From a checkpoint of a small transformer trained on Wikipedia.
Size: 3 heads of 128, MLP 6144 SwiGLU, 147M parameters.
Each number is 128 + 24 x the weight over its row's rms, rounded and kept within 0 to 255. Layers, rows and columns count from 0. Numbers have three digits each. The size before them is the row's rms in percent of the matrix's.

# layer 3 MLP up, 6144x768, rms 0.0797, rows 3613-3826, columns 704-767
098:127106120138125164143116090133116092141097111147129138194157146116088139092129104117133122092125179122135133123148129160109126131133124140115106135125109138081164094105150107127131139144084129
103:170150172123141075122136168128116101122116096140142133174083124098129101128165102151099131137099156089092114112166151160112116143156138145143113132110123083112159141145108117117128083136181115
110:054110114140114117146104136124110096130118153140131122129098147164168106143123135127109122155105089163178161151130151105110101105140143130116114156133143110106145145119122163131155151111133101
100:103151135097160126141132091112072127137147129136121114143137145120110101122144118137123083139114116158133117113129160134098098147115118140134122148113141130112136106148154089121138109126130123
103:161127124133150126149136139131132188122172121073142146095130129131138092097149167105109113101108147137166109183128112179168176170113101140149123119134105149128128133150131124126120126105148180
103:129162132110127117110146177107122157147105109101130144116120147138115096131160152147139132100155180137155157146107141155121124107129118101173167087151105167076128107145089162141168118111119142
098:143101141110116120105108089071124127091134137119120141066065153094112098121109107134101136117122134131127069065113103113135103149127136136162112094149129147132081094104146143105177140123131101
098:123122094140124146150112143155120120154130068073120114122128149157125123128102178144148114127093171145154137123177126104129123141163105101170119108101107133163109149123152125120119119130113145
098:123120121108163154158134108126086085194141100134141145101088151138149110152167139129120147148104133080095135119126063135130092124133106127122130136165162105115116158139076133109108156120108153
099:194097120160127145154136139101104124149130090133117117065145131129092129109100106126105114172128136085160129102093152143161126158119149091149088157138119126134150106129128161141115164118128134
099:147118102151182158147129069140107151152132089137105150127125072094130160103162110141065099170132107121123169148146165172135136100109100122114142115092132110142177134151101155140147110110117130
101:109117157107139110075161111175106115139138109117091108152141143132128118061164133117123126112153121138120137105123140116112141146121119130103121120083100098138130102161130132143130122134160136
101:097138103134091158126133129144122123144133106112179152143144135140132139116134179145163160123147142124135143161156117129151128186144136112104152146104129137100148136117136154126190150134138122
100:137159142148114175127131105125090122125114095109114119142141074150127140129139142117125077171135099156112099141116130116102106113094146082124168082123088119112150069114170102152165108101135103
102:105165136137128127140152072071129094117116149149096116128184122141145096158165118137136109152143136114187091143131136075117145135153116133146147131101132152131122173122103110180116134123133155
101:141116155135107077146173117155092108146156141124136129092112117201147148128128099152143140129116126070106143139176077101109140156092111129124138142125148124108158100171146143111142128071123101
102:128106108130141146116117048154156120099115135146116112147117113177116153107092128099150190098105187112162178118149138119156127071100131107168176144150123142119142138105095175083138140085115109
101:160158114105067152191134123141115136114113133132077180129108190155110138147143133135135116130064121130114163137144160142127138140180144103097140093157136113120085130174096104130074113129090151
099:126155079096120112152161113162161135142122112162124139200134130116147077128079143113096140140138123096136125104152136145096114177148125112083176112109137133105117093154129114131170123113117104
099:144133137131158168160112132142120136128147120150144116152102112094144059138093120136117125131094103144140142145133166174132107094122123144157142102146120116183140170165104141123144170119134158
099:149121131127141101125115146114132127141129109210131123152119139145144144129146133113113135106152140135131079136117144172081161101130074160092120151127153134134126127144111145144128139121185113
100:181169138158163080113141140123121144126159093156118166110180156110116128173111115147159155096132144130148136137099123153132131143112137096170088112116088127145120131119085125129097149073115111
101:110138144104166150146145079126086131147113131136133147149155149093128112141124146123135130145141143059125113117146113151142119111151103108079114096131125083108149137091116130125149152126154107
099:140155165105131076104126150111105093112124132134113119132077109133108126096148122102110080077149144110152134104160145126084149120109119126110128101150147123138102125145146116104122169167134120
099:114137098154084138130085137127116091136169117127152129160142126158147134110112159097116109120159117135147148152126123134133127142148128171128162131084176138134125147130095134131153120104153142
103:141123100129173137115158150150112142134131123119161186134166092125145147149099115102135174121113111087177141094141143107091109095137130109093112108124093111134055095114136149130138132133151129
101:177143162110162152120130140157143080163154125153101125116135144133132141122105109113155104119150112120129142130155150176093138129112150111138087121157124128094057160119104145105100148133154113
106:135130116144129134108160106135092141092110115147094113145131123058143144084143112133118144143127102137107120149148127156094112153129134100115103109123144123165131127155155100141130084110099093
099:137134129110172103153105132138093156142141185119127118128163128116128108159138156089145125171112128175127127147123116119125129140157103143188136106091147148131105151126163138136122128045120070
098:105111163125113123123106140107085097118165106152104136145110156169140113127121156140069146126126122108147159136112148100138096106122135144094108127130135147124132101175072123116146161123077110
097:138126165162131094118142126156144115123093185145078135144154164138079103097137129183086102115144184091125094159128112158092166125152123092107136156138113163095095103183135112129119128145095088
098:121134156128153183148087158149126125150154121121126149121128119133145156107121113190123113162124126120152152132055148118133158124098092108189122126116143121122170152146125107105096167160086136
098:139105123111110140109119136097177160138152115137142125135084140135144129114126104115120146145110134163125087132130127152080106159118145166134133151105071126148127126088154128124119122079099137
103:111139123115135098155162156114136116166148131117130156178181155140120168145108134092136155166125146142183137146116168116165122118133119135151139143153147142092100105144133159097122107170138112
101:129138140141092114116138114115120117091151158107118135113103147139127140112169145124151147165116132127156140105146094112091102156096146135094116145145116112109113125127137122137112079143190098
101:147133134139136111128173159106166158154078135138150090083116142120087131144131139131157149146130122159151153151142140155089163125115163085124134126101136123116138161129114117162136158172120123
098:123108126125147135120122120082120134156139136103128164132115144129103135131146134159089140104067135186086091122152110098139101118114113133169086153144106167130117136165097108117146130150099112
100:123148076133109113106132124067123099140155127119122130134139134114100181110137109111093133159119158181106170126142096155113150118096115159152120125108106144164113107131138162171129125125165132
099:142160142120119113162151137172087152103135152143143163134169124106150135132118100133113069103134140128130152143162130112128166100127149100139114119130143132120095141146114119125128150137135102
101:102166133134138140153112118090131142129120126143141140145122110163123175140144109129149108141091137094146177129124130123128092116152161099111106160130087046119181099108169142167138157112109131
101:126126126144108130137124098100132148164163168126140111172143079160135137142177136152126132137127130127101146138140107111129128152104119125106103102133137115122091138155170113106140141126084127
104:115122135141133142145145170060091131109123123094144127142110154121116082145157121082095130141130134142124169132151090171141108152103138135157106169101079088132127099147104121166113137155143119
098:136119085094139111103175140120142146132177182169122134098141119112115136099138175154158150133095137129097132135099140123092134092167139146136114079140111168132126125141166131143090089116082121
101:177134113123143126120160132112143131141143154120149141153156159133109092152119112105155112093140135129146162126135109118173155136129117139129154170135147151157134081154176166111145108125146135
095:164079127146112100150114144128088124110167115179116161117154097120107142154087129114121161129113113110123133167133101113164134127078156127157147131135145109144164115132173095117110116150155106
101:164137114132145157160106091115125146121133136132145143093131096160115169119108093100115137108121123088136122115137136185091115136125137119140110142162157118082116119103101113140139099176078109
100:133166139143126096124158105111152152152140144156109101145114149141074106128119139113137127132137178163119117155128130123126110137101162121105136120106134154129119085127119116117139120124171124
103:147100104122130132105104146070135139099088100061105146119100160124101073152106120116132110113122118123120112063157157125142128105129126126159129109151127150127110104110130122151149135188129137
099:133168139099126150126147116088100140133115138140150130140161118072135124111130107157109134081137119121172157152121109144138147139132104090141136126161168172107085126091130141142120102130136124
099:149114116130178145167138144150142129157152162139134134142150117092123136107147097144118136118160159125062114154134201159092157133133103180117130111182133152167092130150161127124081112126077139
100:152124123089099126093133123149146137155146168120168113098102150096185124137163129120108134176134144083128120130176146113112120166149145144129126130111133144155138142106130109136126143091127125
099:112104086177138118127134099136161162128093143130109094122135094118121128142160169097144133104096136149131116122123134082138130155180116093113180131146141161108133144114093104165152120123140145
096:168170163116109148119148160155178126131113130108118142148138091095112095140071114105110137149112116165135152141168116134142164116093123137136127132161122112131127096120158100128117140117152116
098:171169150143151114157135091139146119124121137089173134117098130145140114121118136173106134134171156183143133124147130157087158077127170110130115136131118168129109114123121095136114112130147141
097:128107126101151171109151093100109142138156141141156147155100179144113121131107125141143143097162111098134125108152100107134128162122121150171133090094130085131085100148122156118135118089131126
102:142157132122130116116116116136142133147110129152118122121101114098130150147094097118111164131143101120170130138159178139186141133114163112126111127134111117138138128150125127083108161137140163
104:083162115172134116097147138111101140122109152113112146153155103100130148171140144143131155117154135140156129114143162145090133166163122146136126117159115172120130166148142142148154118147141083
100:070086153145166087072144110138154072123142119055131133126135090125114126134118135098151109137116099140166157104123105154153132114120158111128119129115163166092148106132117106174102126138129118
100:094147139150118118130107150141157137160116148119070121114159137153137166138154113133175092089192127145156116115161166117103156102152074149146144156159148106120091124128123121107123126139121144
099:160110116118087135123111162132130117143120134157124086127132125092140104121097147122175096152136080115142128130152095135111133158100144060112147096150116125103109120139085116131092102102116122
096:086132140173126121125142124071105143141116137076151123119165148119091112126126120098101096127121160131151119145087156137126146134142104110099121137099080133118112148167119121095129153139135125
098:151129112129131135133179137143134131107124185129109139146127173121100124121130172139091125126180116120130100130103098157149141115143148123118156117118133106123099161139140127100150118079164178
094:130137122138123115137144093096124117117112086145127146103120147129120180161136093120136085121143105110159067128095147143107092140105112130143137134105133141149119146149124131113140088105141141
101:109117145123137112118116100129140171116165166118152096166123144167172093123157107133115123131126115135143143127067083125138146095128157124131158086174102175110174110102142158136133116165125150
098:133146121115154114128139129122167109100120120069094106106118139115118128165114148125106099117130102083163087107124140125151120107162160130131128096134130124125097120101137134142117122136117151
106:133145113120135151093096147145133142176193118130144109141083114111177138147117111165133051117114131114069167101108132128107110107121121124150130107128142184128123139162148092140176106148154144
104:161204125168130148141138093114142083126092105175141132149127113167101116094085145134081143090091171148132111108152156107115143148145137140119099102136109092146098104119135147124133114130177107
094:137102135111135111108133131143165094141115127132097138120087136133130125112154128121137105144169148105135110122113147134117101153117120139116163157128101146158107107173143120109069130121107114
099:131107138149117124167131083122093129137129126065121108157137116133102122095170147104113099136092118167119151118141118147182147091142110175081129124148128168099099105111132106095125110105133174
101:127120142143110142151131105133139134098082140139145106153169132139128124098114143160139123085152137131113101114102145101142113154105198154151115127158151142173114060091075132149095147135109124
100:104105131133091075116120117126086093130116133151125133103097108136146166124114130119151097172093110110143114112160131139208158159091177146154128106147140077110152171144142162147096128147142158
097:173127126115126110118128143108143089150102153102202147134126150127108167117156120104204127120138111149160134140123138146139150095137134139166095141155156121143124108117102134147131116123071139
096:134135094115154106117131134109125148107126108079122139082121130121092114098100120109095192139151161135146156122170122121085104122152139085127186150125134111128118142102126152161145140177136087
100:152120092146123097130106147156098135145090128113156105133145094120141147085115148146126146127146079144170126148116138143093106113163154118073137133144135119174122153140162123169104115129137081
096:102134146092111107145107141114104108165113129107138163140160120199117108134125109143159144154131152111145144145087099159095129169114166089134116165151131107101141120165141062118166135164106118
096:160072100157181139179141125130140102146139127105150117137110144085134130149110151119149134154112167126084105101092139133119115127177102122115133116118167163121135117102099123158130153081079099
099:138099079174111122130128137125098144186144087135153129057129097075136113090089167158127116134114129170107168096119096099138126135121090118153180131152118115092106136121117086136147137105124112
097:115176152123136138131144140115118119128112133119155161118136172145147141153101151130089153109173095143134122132120100103106145147150136095109108084128096145141125140139116135088091100124094171
103:119131155114134135139106107130130123098140147099116089133114095175120167141109116105089138121106143129127129126160103147109150162143147157126091137136132149116116164126148116096131118134110067
105:144159144125127139144150126131121105140109140162145120172128141186139144131116127114140160137142103083132129150123142123137139118102154134094120124150106174145099095131128154109094121107147116
102:101121135129105125155114128131095109133126139148129101174135134091102156140108153158131111145073153164120120144130076109075116085152122124150094109158111139105142086098127116113143106194162134
098:137137121131103137130127145091107147140095147128122133101161121135093143159130132142120151173121125149161115097063156123113148138096068134116166151112140115204131126146143169130123132140148131
100:149174077120147116136090113100110147084137128151122116117125175137123102082114150128125153148113119097158098125143145155142129162190137111158096110126113130132144146131161145150110111123145126
105:140123134144158189117126101126122134078125103113088134134082114178114110094166120112124128119118157095152131108111122127176136116151130111115098126120071123125130144147125167128105114111155161
095:079149092114146137120143175119121095143106109149134112168164115087154135089139138124136133129163112165117171092109167163126128149091114116113170119119095155138156126123121115111151116144155106
095:140117121136164095097107142107138130108113074182135126130111090097150118097121133134113103162161150120144140130125136095138126107157136187163126141115112153119147104151114145162152102150153089
099:137067167131133124143101155133129124120091136118107057101139114117150127068096143132134136124117132160188121127096089198149118127142104123112096116137157133141090095114133083126115108107157166
100:114157115128147114110168129139121115114120119139154078147141112170093124080138119065142106135133101149127196152121095097134099117131099113089126142156115115084122127152107115147104107110152156
099:113127116155168116157135094121155129102142134131131097184135135121120095133107180109145134057121109138135109112133171123159149108092168161124109131123138114144151122113130118098137164147165107
099:159124077160092094090144139168119104104152138150142088123113183114129141113138136148166128110125141179099104112137146153094108102148116149163107133121165112120127137172102121148131118107080117
100:102138156108111104148146148103109120126109099130092102132166148125129081151148112144129136115133095091100075149142114128170128133144109120094132087108100116154152140094143164126127156134099121
097:134135158110117096108154168153164108101147099122110151120130128116102139151131118110133121129129133117125089082119138147167137110176116128118138089093115150183120124128166117126131159151071102
099:159142131124110129163158148137128103132110161174058102152082058107150140134099089129115154121134114141123124164179156147143082102093174130152148168114116122123132227129126139132177126146132139
098:146135110101142119149131100154114157127126145121123134155108180129161104102102126147136104154148166161109140128150128126183106102089148121138159115154151115171157110139142133109162153135108090
097:154090158136098127105125092120130114114107142150110117124135105158101164112120185140097111104095107161110139121162117138137131147157149114098113118138110171115149138149117079155118113128137126
102:115133120119116173131124105157133117138125153141107175148121119127120113117162150122167135135113132138132092132134142077135140147129147119138127115154165129151154108129141108151120076145118111
101:104095097091142156136091102125120137131166133109123135166118184144139123123101082155132115152142107148070086090099126130122149113175119121118119118169101118152161103104147148172135160087173070
101:126158138129124184133155114111133130131158114131168146155132159148165112185143134123113126134154125136177126106155122136124101102090151126150100118160137085110198128095134175147115080143148157
100:129168153108162154056135128114172112081157106094134122108116121102126102159101136091142124106157132140133109152157091119072157143116145126146132090127119136183126130164100111106100090097114145
100:078131160142091164154125086111092110112096136139133087108119110110136130142094148129140148116092137101133141148144172087108123107123132128153106112193128081103126152130124149080136132127127132
096:141147091112145101108145142105079115168118137087115111124079123116097129129134138167074135119129144087179137143147099147160124123106157133107148100152134161133169081104090127104168165146111130
097:140127132127123125134122098157148112150147134102119141136108132153142153151157132128154114135101097142111119094166088162140128113105149128123119159134108150121106113107150130131148152125182104
096:065145137134145175138115127158154146158134111133107156135165105114123141110115110114129129115143097119171162077117143071124101131152158134151124158160143115138114130093126119116098192139135127
096:124179098104147132145142154121119127133164147106095147100129140112143169087116123148113138137120111062092185105132144114062105138132147112095118139138121107100160133120102072152144139135135144
096:095147123139097127098128168160096120117106115167109153152099093123090133127125140126102125152162161132157153118134110141094133120126113169119133099139134112116082127120152142095172063158115131
104:143081107116135126168133086143123116120114096115116111107138167124082126101177147140136144127112158098116131127110119152131117097105080112128111165143101107123165089113133134099155133173097108
096:118142128122153124125125128120113142115162125120134145128152158095110158170122123165154164102127159128101123136151100124117115189137115163116121159134137137137133093117141119138114128135144125
098:144147148128175201126121131136114135121119109084107142112137101130070129168167104094130171129089122113140156104106142094118110126104099151140124184126116134182150151105144143112114108149153089
101:145131072137118119140094108135163140110129153161116078175154123120142115157099084131147146130103120122121153147163114175135114107140097138086111139134164138148109182130124103118158129129084128
099:103114130130132142113151134122092076131144145126152066123176157133111084121133129134146125176159116124164146163095155109141109145126110126127115154128153175108134103061092115114142131136121130
100:144086108120119081153124135134171122127161117128131107137142112141099157139113090135077142152129138083164121104098079147072119150123172087095161091147122091124181130084161125113127122084134134
100:153151182140120152160099088138140217125079100111133128118091124152135140088168125137161133142135111116072109105150143126147143152120086132142128087103111115134091131140100116143086094134097160
100:104113139149094140119136149130127101113100137111139155147129173105114081098085059111136118143094143119061126131122127130125121136112153100146090158116134128123130140140127107127150143108085134
100:099140133142137108109153092150123094118136136125108149123137138094164111081139161169101106168128119095133129114133128148107156084129137102152132120103181099129129093135127127091169112164138130
100:119173116102132162135119121135172147113152133093102130143109101139121134121114113107096124136117122047123136126174167126144145147172128128157116125123092128151120163152126071155165100191089158
098:165123075113143134114156113109167152134097165185134115180149163160142085112108110118142134112132114110125140107148127102146154075111122130138128102136144125150105135098124150174150157110123148
103:131148144098142138131081116143108124126109076111133156089140149091126146132080102109131188134155124133130158137120152110097149127105108107122122051126115127146139155105119124137123134124121145
093:107141122156130102118146139131116155130111110094156093155152137121121156150152117128133112146105100137081118151093134129098131104155112143070119098111087110136101173156101162146146134129144126
103:172141140109165092115133152159125099129140104151134164126139131130114118146135117152151159134102136158126190121122167129181107094109143139118116112097123143146147152138116120130118107149123109
099:105139135144111119144116144073124118072104112131161109145081127112113144143126094127138051112139138109121119100153097086124137084122182108138142104082133104149176115152092110109121078093158155
101:104153146120102075112158135150066128146101109139136112109138128169121135112154119118115162101133106135131086064127127137134135146140119098146112148150100129110099192173099156091160144166134155
095:106200130167129121127131136158138104146089139173108148163115144115124142132122136140102129138119138128108146133091165124120124146165156143137153093129130123140124110088180133106128142116142140
103:126124130155126163107110204152165127142140105114119165166084144160199122140088098132091117121131074173113097159117136117127122124127134130113180117125131136122182128137171131123092106121070132
101:154135147123105166138164123127120132147103113130120083108124083166102125094128123117120149092123186102107121110142116118116132121102158137154108146095147107154114104136133104144140135105072155
099:096100091139154105139144162113099113063127129128131104099150091137090123130158126064149131105121129142124119153139132120176097135136083146102096114123154097144132132168149148111109117128157169
099:149076105140131139125153107162118117092104138172070166142124134142145165155109106118134122119157165095143137151124142105107133138099147121132173152082106124124123141140151098156155103130156106
093:121126131120076144132097097154150120154140122124117109093131136137119117129166138137138111094113151154111110176148135135132121167131099108166130142113139131097086101112139111149128125147122129
099:061104090156109101122151124123139128113059102104143147140148118161136167138108148126117154145116101148110142105163129138150117125119147127097114112135113118114121112139130151146165121135139113
097:168104100110120152100127137173147164160136122117151162149107118149080146129134126169113158059100099126126118120106114080143131065112154154158123106098167153145131088080151130086131150144167133
098:086132187118108125100087098119139121141117096115134139107101121118140130113127150140139145117160135092097136146092142100105159119124119093150150131125073162146158116172130154134147146142136140
101:143140131153104129104089160104126146116147145130113144112123111150138086131107102141106150116137124119129139156130136111126112112135145144172157092155157114166075142116113160150123161110150101
098:127134110108134174098139106170115140107123161133130112111089113117148105113153168175129133122121130154119166195112093157098117136118130139128129080166119142128119128134123153113179138147093081
097:120143142170148177138119134154052184115163161119116100120137104155147121142093113125158145177137111129125146128162111176128095116185108155139151097138162132162133189120170187096161115110106105
097:114127099159141117118135134158121152148105130141122147163117113096095114137111124107107141112123148164101144112082115154123142111108122114119106126114114082177148115092113092108130140171111117
099:095112104133104115139167130089158152122127153133123154149166130119111183159146118139120134129137117105109148163135062121113121184144120160143106161114122126112180096132118120149120169145127126
104:095151095137156077132104117115178125120157150098178145121151108149109115084119083153125171113138116125135127093145152174108166108159082116111122088170162110133141111101136113130126127106143124
099:106194155175111073102108135114138129159147096098147085137119129080123154127155091123113154127133108175121102115095115106126099122126122133167138132131109146130132112107093091078121113117148139
097:107110116105148095129147166091114092136103129160107159170130081171164111089134116087134105097073167132137083122141163153160146127135139122123106172126134093097161156143118081127091144145129131
097:122087137133129130076111148111089136150105145122073135134120128106130156092088077137151109130116137139184113151109159156079114159125070140131147104083125147103167124139158152106164141121133126
100:158155130124141124150137111127148126111085100146126142102102137142175113101174113141132109169137145137134110100101139104125096148153117106102106124162099112107135104095133116108129112119097128
105:077085143176135109135128129161117098127097139126135071143125160129126170131130138161183142119156100125127134107146130129121112130099067091141132133111079125123123110109141135130127146187118067
103:120160141140142162124113139120151128166118098158181101150090120103137110139151082124143171113093095134123116161125142143179124142130152153122119122135173146118108119138169144137118192177111126
104:140104137094125125179161118128089090086157159138147166125142130149154151152133129142146083135129159136140140134119139135146122149141142155154103088125133129136131131114132146163131144105114116
095:100100171139149175125137123128159106095142131111163156133149104062117132097146150205104157208099152107127155103151158155151134129133179109133119117113141128157138083118115115162150120146077081
098:097152119125158137112123140140138079052104138133121194152136155110096165142152140105137123106152090125128135159168135167153136158067176136131111142115144136143107144137155113098141174149114075
098:122124129145110154114162115111107098128127161108136149108159147122104162135101128123130155127107148127074128166157120164138140117123183144113189119151136127163118130143120087130149142111142130
099:138158141092149114111144167142122120121106128124164139166152082124113115154119142101160110111123093126110112144125101144194121126165123121145166140152173165086105168116108143155069100086088123
101:103123162154105087113097144132112110118159132163146151144103101133063131124152101128156167125147132125128114159184155137131116144145143122112144113092150128163119127110130117141148089086120115
102:134130162146131096114086162117111136177085138174116123154149093130105134146116102088154155152158114091105098086103141148074109152127079097141135100148070167165134115164095128112149168170113128
099:150119093169168122126126125091152162122134115178089135114127133136140126130144169080089119155161195156106130130159112101100133107074122135157112110130136119126086101142107125142152111100143180
099:106144169114143129163138091130183141116110106141170110105088132093115102122137150133138128140119076149144108114136155109152152137109147157130104119143152130084150127103115092124144118103112162
097:110116120141129201121165127115101122107120117078097096140146141179155147139104136111126108124129156158131114104128122163132135154118133167161093105091136114094146135151099156162060122115102125
097:129135124129120171144151136147111118122164148145142146092104123121105110111112114105142066095100142131143127116100121149116108142127142152113136104162140134171167130067099124122132100123151143
099:131132119125130148149114128160109174085144169104161177134112151129154122153143154096125107099126132147118161103164136104123146106134111118139135141111153083117131079164100161179124127100103112
095:106128098128114108084142105099147106122120114090143158103097127164161123125134107123119123107105120114157148147088123114085103111153140147075105116108148140118114141097152132107099119110134133
097:102112092131152122103110165106116156124124095107122098122100096099133131105119141141078126137121128116119129123116112114116125119157107128154161141130099091124126153145126118125109072097099109
101:110080096133151119120141131166109119141184147071125172168115182150118127100099172116132136148126124119136158134152138143115120126118159108147139161129083124109114160114124142105087078150106131
099:092106105116144152163089166109114144143104132172100091128107128131120095098154154140095115121111150117106096163149152115107134175140139084141086117159094144121138128092165130107096105153123098
106:136111167085123125198128103105138119132125148168162134155127142116127106096130165148194104094137105163091141130139106104184134119119122125159176114151150122105151153104149143137176176160147113
106:113131117167121148163153164149112108115113125091141150139133091141150118134140153119083153140147115138134131087120148091129115203137159167092093140101156111107104110163130145122146147154135087
094:128139082100133140080142105083137112128137142126117154109131117095157129134111131108170127087159111126072084111131145093119131134163122099136091110137095103169147112159132163109143126142125125
098:136112147103113153109126146162131098097156118141098128102158092112135109111133114120101143124131087139157116117132139142105140127152123130163132133101152157126123114108129093162112112114175126
104:151115128129096139159148111142092135129135148146134104079105105087105104113127164080157140112174102060151124146147115114102132157130120125144125088127110128110226145094121129116103160121083142
101:097127104143139102127071149121127110112107140113138072150122106149129111151125093140101137111129101117138171151161107119127122120153104104123104120084143124126142133127117138143131133131135141
098:102102123162110131107097125120124115108114114091161100118141102130126128151133145113142132153104144137083084145148136101148110117106142089192074111169104120082115128128145133157128182126149162
099:155122107110152118166121124080129117122137095115141143119135181124170140146131107127147087153101098117121088171121153146104135120167132083137181133140108110095151124147153148168122122158112107
095:160159115140093104094110132077119133151101124097129121094146133141099134154103110102146143116136135148098107133108138126143092067113138084084119136123133148162148154125180127144117118101153070
099:144135150095136088130122118150101131138146106126105126104161142129129115152105122153145108073113176148092159135101129101163134146134121124145116127115136115120126164168118138114128137121102109
102:128143187152134122152149107149110126137104117111111116131135128093146139128131137154124141174117112131113096169135142076133145113099134093150139116131161161125119140130117155139145150111110139
106:107079142098138122151134146136134141123129170152124128151110128109142118096135131125096140115109086170109139124125103121094107122162154156125116119119109147115121168080121113123146127177134138
097:140142108118102119141118113155125097147182130141167109087137184095148122121127131126162138159114128100121104141152114105096145183161164136131166117094123136120101111116119127114144116128062110
099:143083162154109135099134122140136123087136141120141098144120152137081070152132108113131106138167089146178181138120148091155132103097138111118112147121116150123128133141143101151163135126108131
102:132099133162089114147129110154114151172108126087134130127134124134141089117147090091144104092150097132150120111121182107198132120097129137159117152094151110153166090139108121118118114120120072
095:142140101176161120151153119121158124154140116106147127139103097074131129129136127179094132143167094131137122120124122146113120114141112104109141122110138137141130147146118114094089148132167104
101:178119113136106108142118162111129115125145152114122095130100076116153150133165212117179157091122090153169105084166135157120121096151096131140158115096102130136089116165141135120135086184113152
104:126170128143098139170127109136170167122120132112112109121168107146099096085188117119147116124157132103148115058137145102133102113121127103144141148152089102120103122161122099167082153098107136
095:159177136110127146159132170121146091149145145170086102095081144126152108103117109147105143173119140107125161138140121144128106125131110119122174178148159125164112139097142131127156132078219084
104:164074124119129141106133103153153106107101075166131133163123134160106093162132113135116133117133093115144119104105088139103095127145158176134134168138115119124166115109098137095083096138125170
099:122156128131135119124154155139121069130103059143152149102137144131126109113114145129126147168156101059127116123121151118124132146166126151111107128100135117140167139108137098105169060131162123
101:124140145146153161125142158139126114145090130130155126117113136126131100151129135171131119092176131127118130110160092154153138163121140111141109205103127108110122138132110103147088136140094103
097:150125145120170159126119150140108139154110146129109100132112145095097150110135127122108126110151173154110118155129149151119122091157136152139105123135097117126168104099082117195095124097181134
097:043132098101116130155118139119144128116098154134107134113091148106122085084109136154139084133140159124130120131106136146165112158169109141108147139167135082092095143151118109161130130085133103
101:132150091135092066174159139084136122120107150136140141121102164168139111102081129155144088120097123097197164157132104129112129112114123173114121152117126155149101150133126121137112120164103129
102:131125110112124151123118152144151168111146164116156094080091115161162161132140108128085124124123135095184133187113089120139155148104109121097099110124117104152124144081125128092136114102112098
097:096187098120104132126115121127121153147081120149128121151122083169100131128111141083160127111140143129124140146103136137125129161177083172102102128166105145127120132108139109125117146128089100
103:111156156145133126139173122155156147129120113124134179130154169087127082131106144129183131121141108127094166124139123158142101125106118127160121117142119085132112116138152132128155102100152126
101:093092130112130094135171140140118129110119143151122131146098163169114140137148129092111094107128130120107116109140096129183140135137143113119127118118121187200120120161109110128131136139111129
098:126140140141123149107153135150122126126129105156109125121130152100119128086130110107122130160132136154143168116094137123094117148132123143131144117125126131124129140089131115133142143118133155
102:169154112104153112189122126159109119153164159151081154139099118144134145106117115152112107125128147137161137105127118181128119141131103080127124162085126123118120148136117145199144109078147087
099:143139110139155126100161144110143112093158180090149137138141116159145150161119098149131158121125125118085117124098172145096124136088155135119104114154148112180135096129109140145095169111141127
101:112129117118093118123120092158106132118107102151152163108141119109131125164153129154138117156105091138116132158145149135141112136121148120126110137101128149142106099139100155138105100124115095
097:146161118146144179111148126112123133097154114130099129183167123117114142122132149079134126103099150122122099160104146098106118124099136143111129094134122094145146088147110121144143129147137147
103:152125138076126089152156058112111130106102102110151087107111175151163141156141118188158139151142150107133123082154103075120112129138143111148150111133163089104147128137114135143132137115122162
099:141125145175191175122132159114143122118122124143136147117109142123133158166140160113138123173116141133176114158133134133140133134133132152108117107141144163158130110140169143109127132100104107
105:095143125119135130128147132115074154113124147099160139127142136110111094140147092102142150123149120133155133154107127118101140123171140169147158114126121091133125119089123127139096099123181118
096:136104148115127066136115099132142125077141148128115171161137135112133155153099118121101097143101084149138161132149139146151119107107142130110146148105124169102146125104138149144168113132147166
106:143114111108069121134094136149118149099123154140146123103115158164090134143158118131173129107167104121132152163122114181121146111152164149123129158150144185139100091158082140156102115101116125
102:162106163145112130154125133117083131149137118090136150106113173184153117140142114116107078096150115151105133122127109132100113102138145111120111123127169105119120120083108102121132073121161157
100:153128067127147156133162141140147113084168156113153142113074159119167112120137060090127127131148106150122169171171124119164142099120128104130134119122126179169136119170135148126093109142091144
098:107151110117158102124109067135093155125111125120124112106097119165142140173164155111127168130166128131103118123104124126133103104124124107110112142184120152114120131113135124117150152125112095
100:152112124176123144128154125112102192102134140128102127143146143108105143156174141119142122142134099114130122111089114122115123142109132137161127153153119119138076091117135102161121109094137115
098:132134116132088133126182118133162154121143107128134051124123137142149108107099113133099135097131144108121143117092065128143103137109133147169153133127131166136144099106123113112121161155146109
104:124165085121138129125090129125121148116143162121147148123096130121129169121064111142099115140150113118176113115135137126119105140077107157119143108147123174122154121120097111165120141118155104
119:182124133129085147159057172109042163111109139197109164093158093122108139174140125140112133139146104143146090133107095121116137102158145156116124128150091113121112121124143125117127139149147092
101:113131127137100198130121164158124137136158133106134138101140156141114130124085118163105125123147126126104175133114111123106180107114131116078120098116125108111154153128130149152151128101150146
106:118132140134122120137137157139137130151102116162122106149121150104119167115129157167130120105121140130153122077137082110148127120143130148097152146137072081160153180140154109135122131131140076
096:115112118162103173106150109111154127157133104169128113119179080088131115150141108090094162111091146108117163126153154117112169130161152153097122132126160126126123150140115129149143157114172145
099:117124114103116136116099169109136137134160125098155072135105138146126135161139184104112155117131123109157133125124105139127158114113109155094118129137131113133132136149106111170135139116138142
099:116107064134147092139155147139118065125113133130135103117143180151164133134098130154136100107139147127110084160121106172179128121079145162160151184131167131176137123104165156112107121142139120
097:136139117122125128120154101159069144099115133047103129091147124168111163124125141132125127074154102136144149079090136087138135127115097130133107163151123192180143078140111153148125132132127094
097:121114108127099136166143119142110141064115150087161145135094135096116096128136124113095101120172127143145114114112147147142138107144100115100136121104141140128109084124107153156120139131157122
100:134097121140152166172132111096141124117168132114176095182179126155187110091142117158144107103090188110123142155114108081160099057131121134122107157118128111129126116143081141104131120156116133
098:126137168135134139113144143173148094130161121127152129154115149131175142061144109172093092119144122153130138096136153072098119139132131111113159133150175140122120144099162126119127110148114144
099:136138119115128186163149129162160125067112128147119148106102115129105150108104141119152086108131145129137148165113111153153112179140140141126085100165106137138097154097111128160116129104114122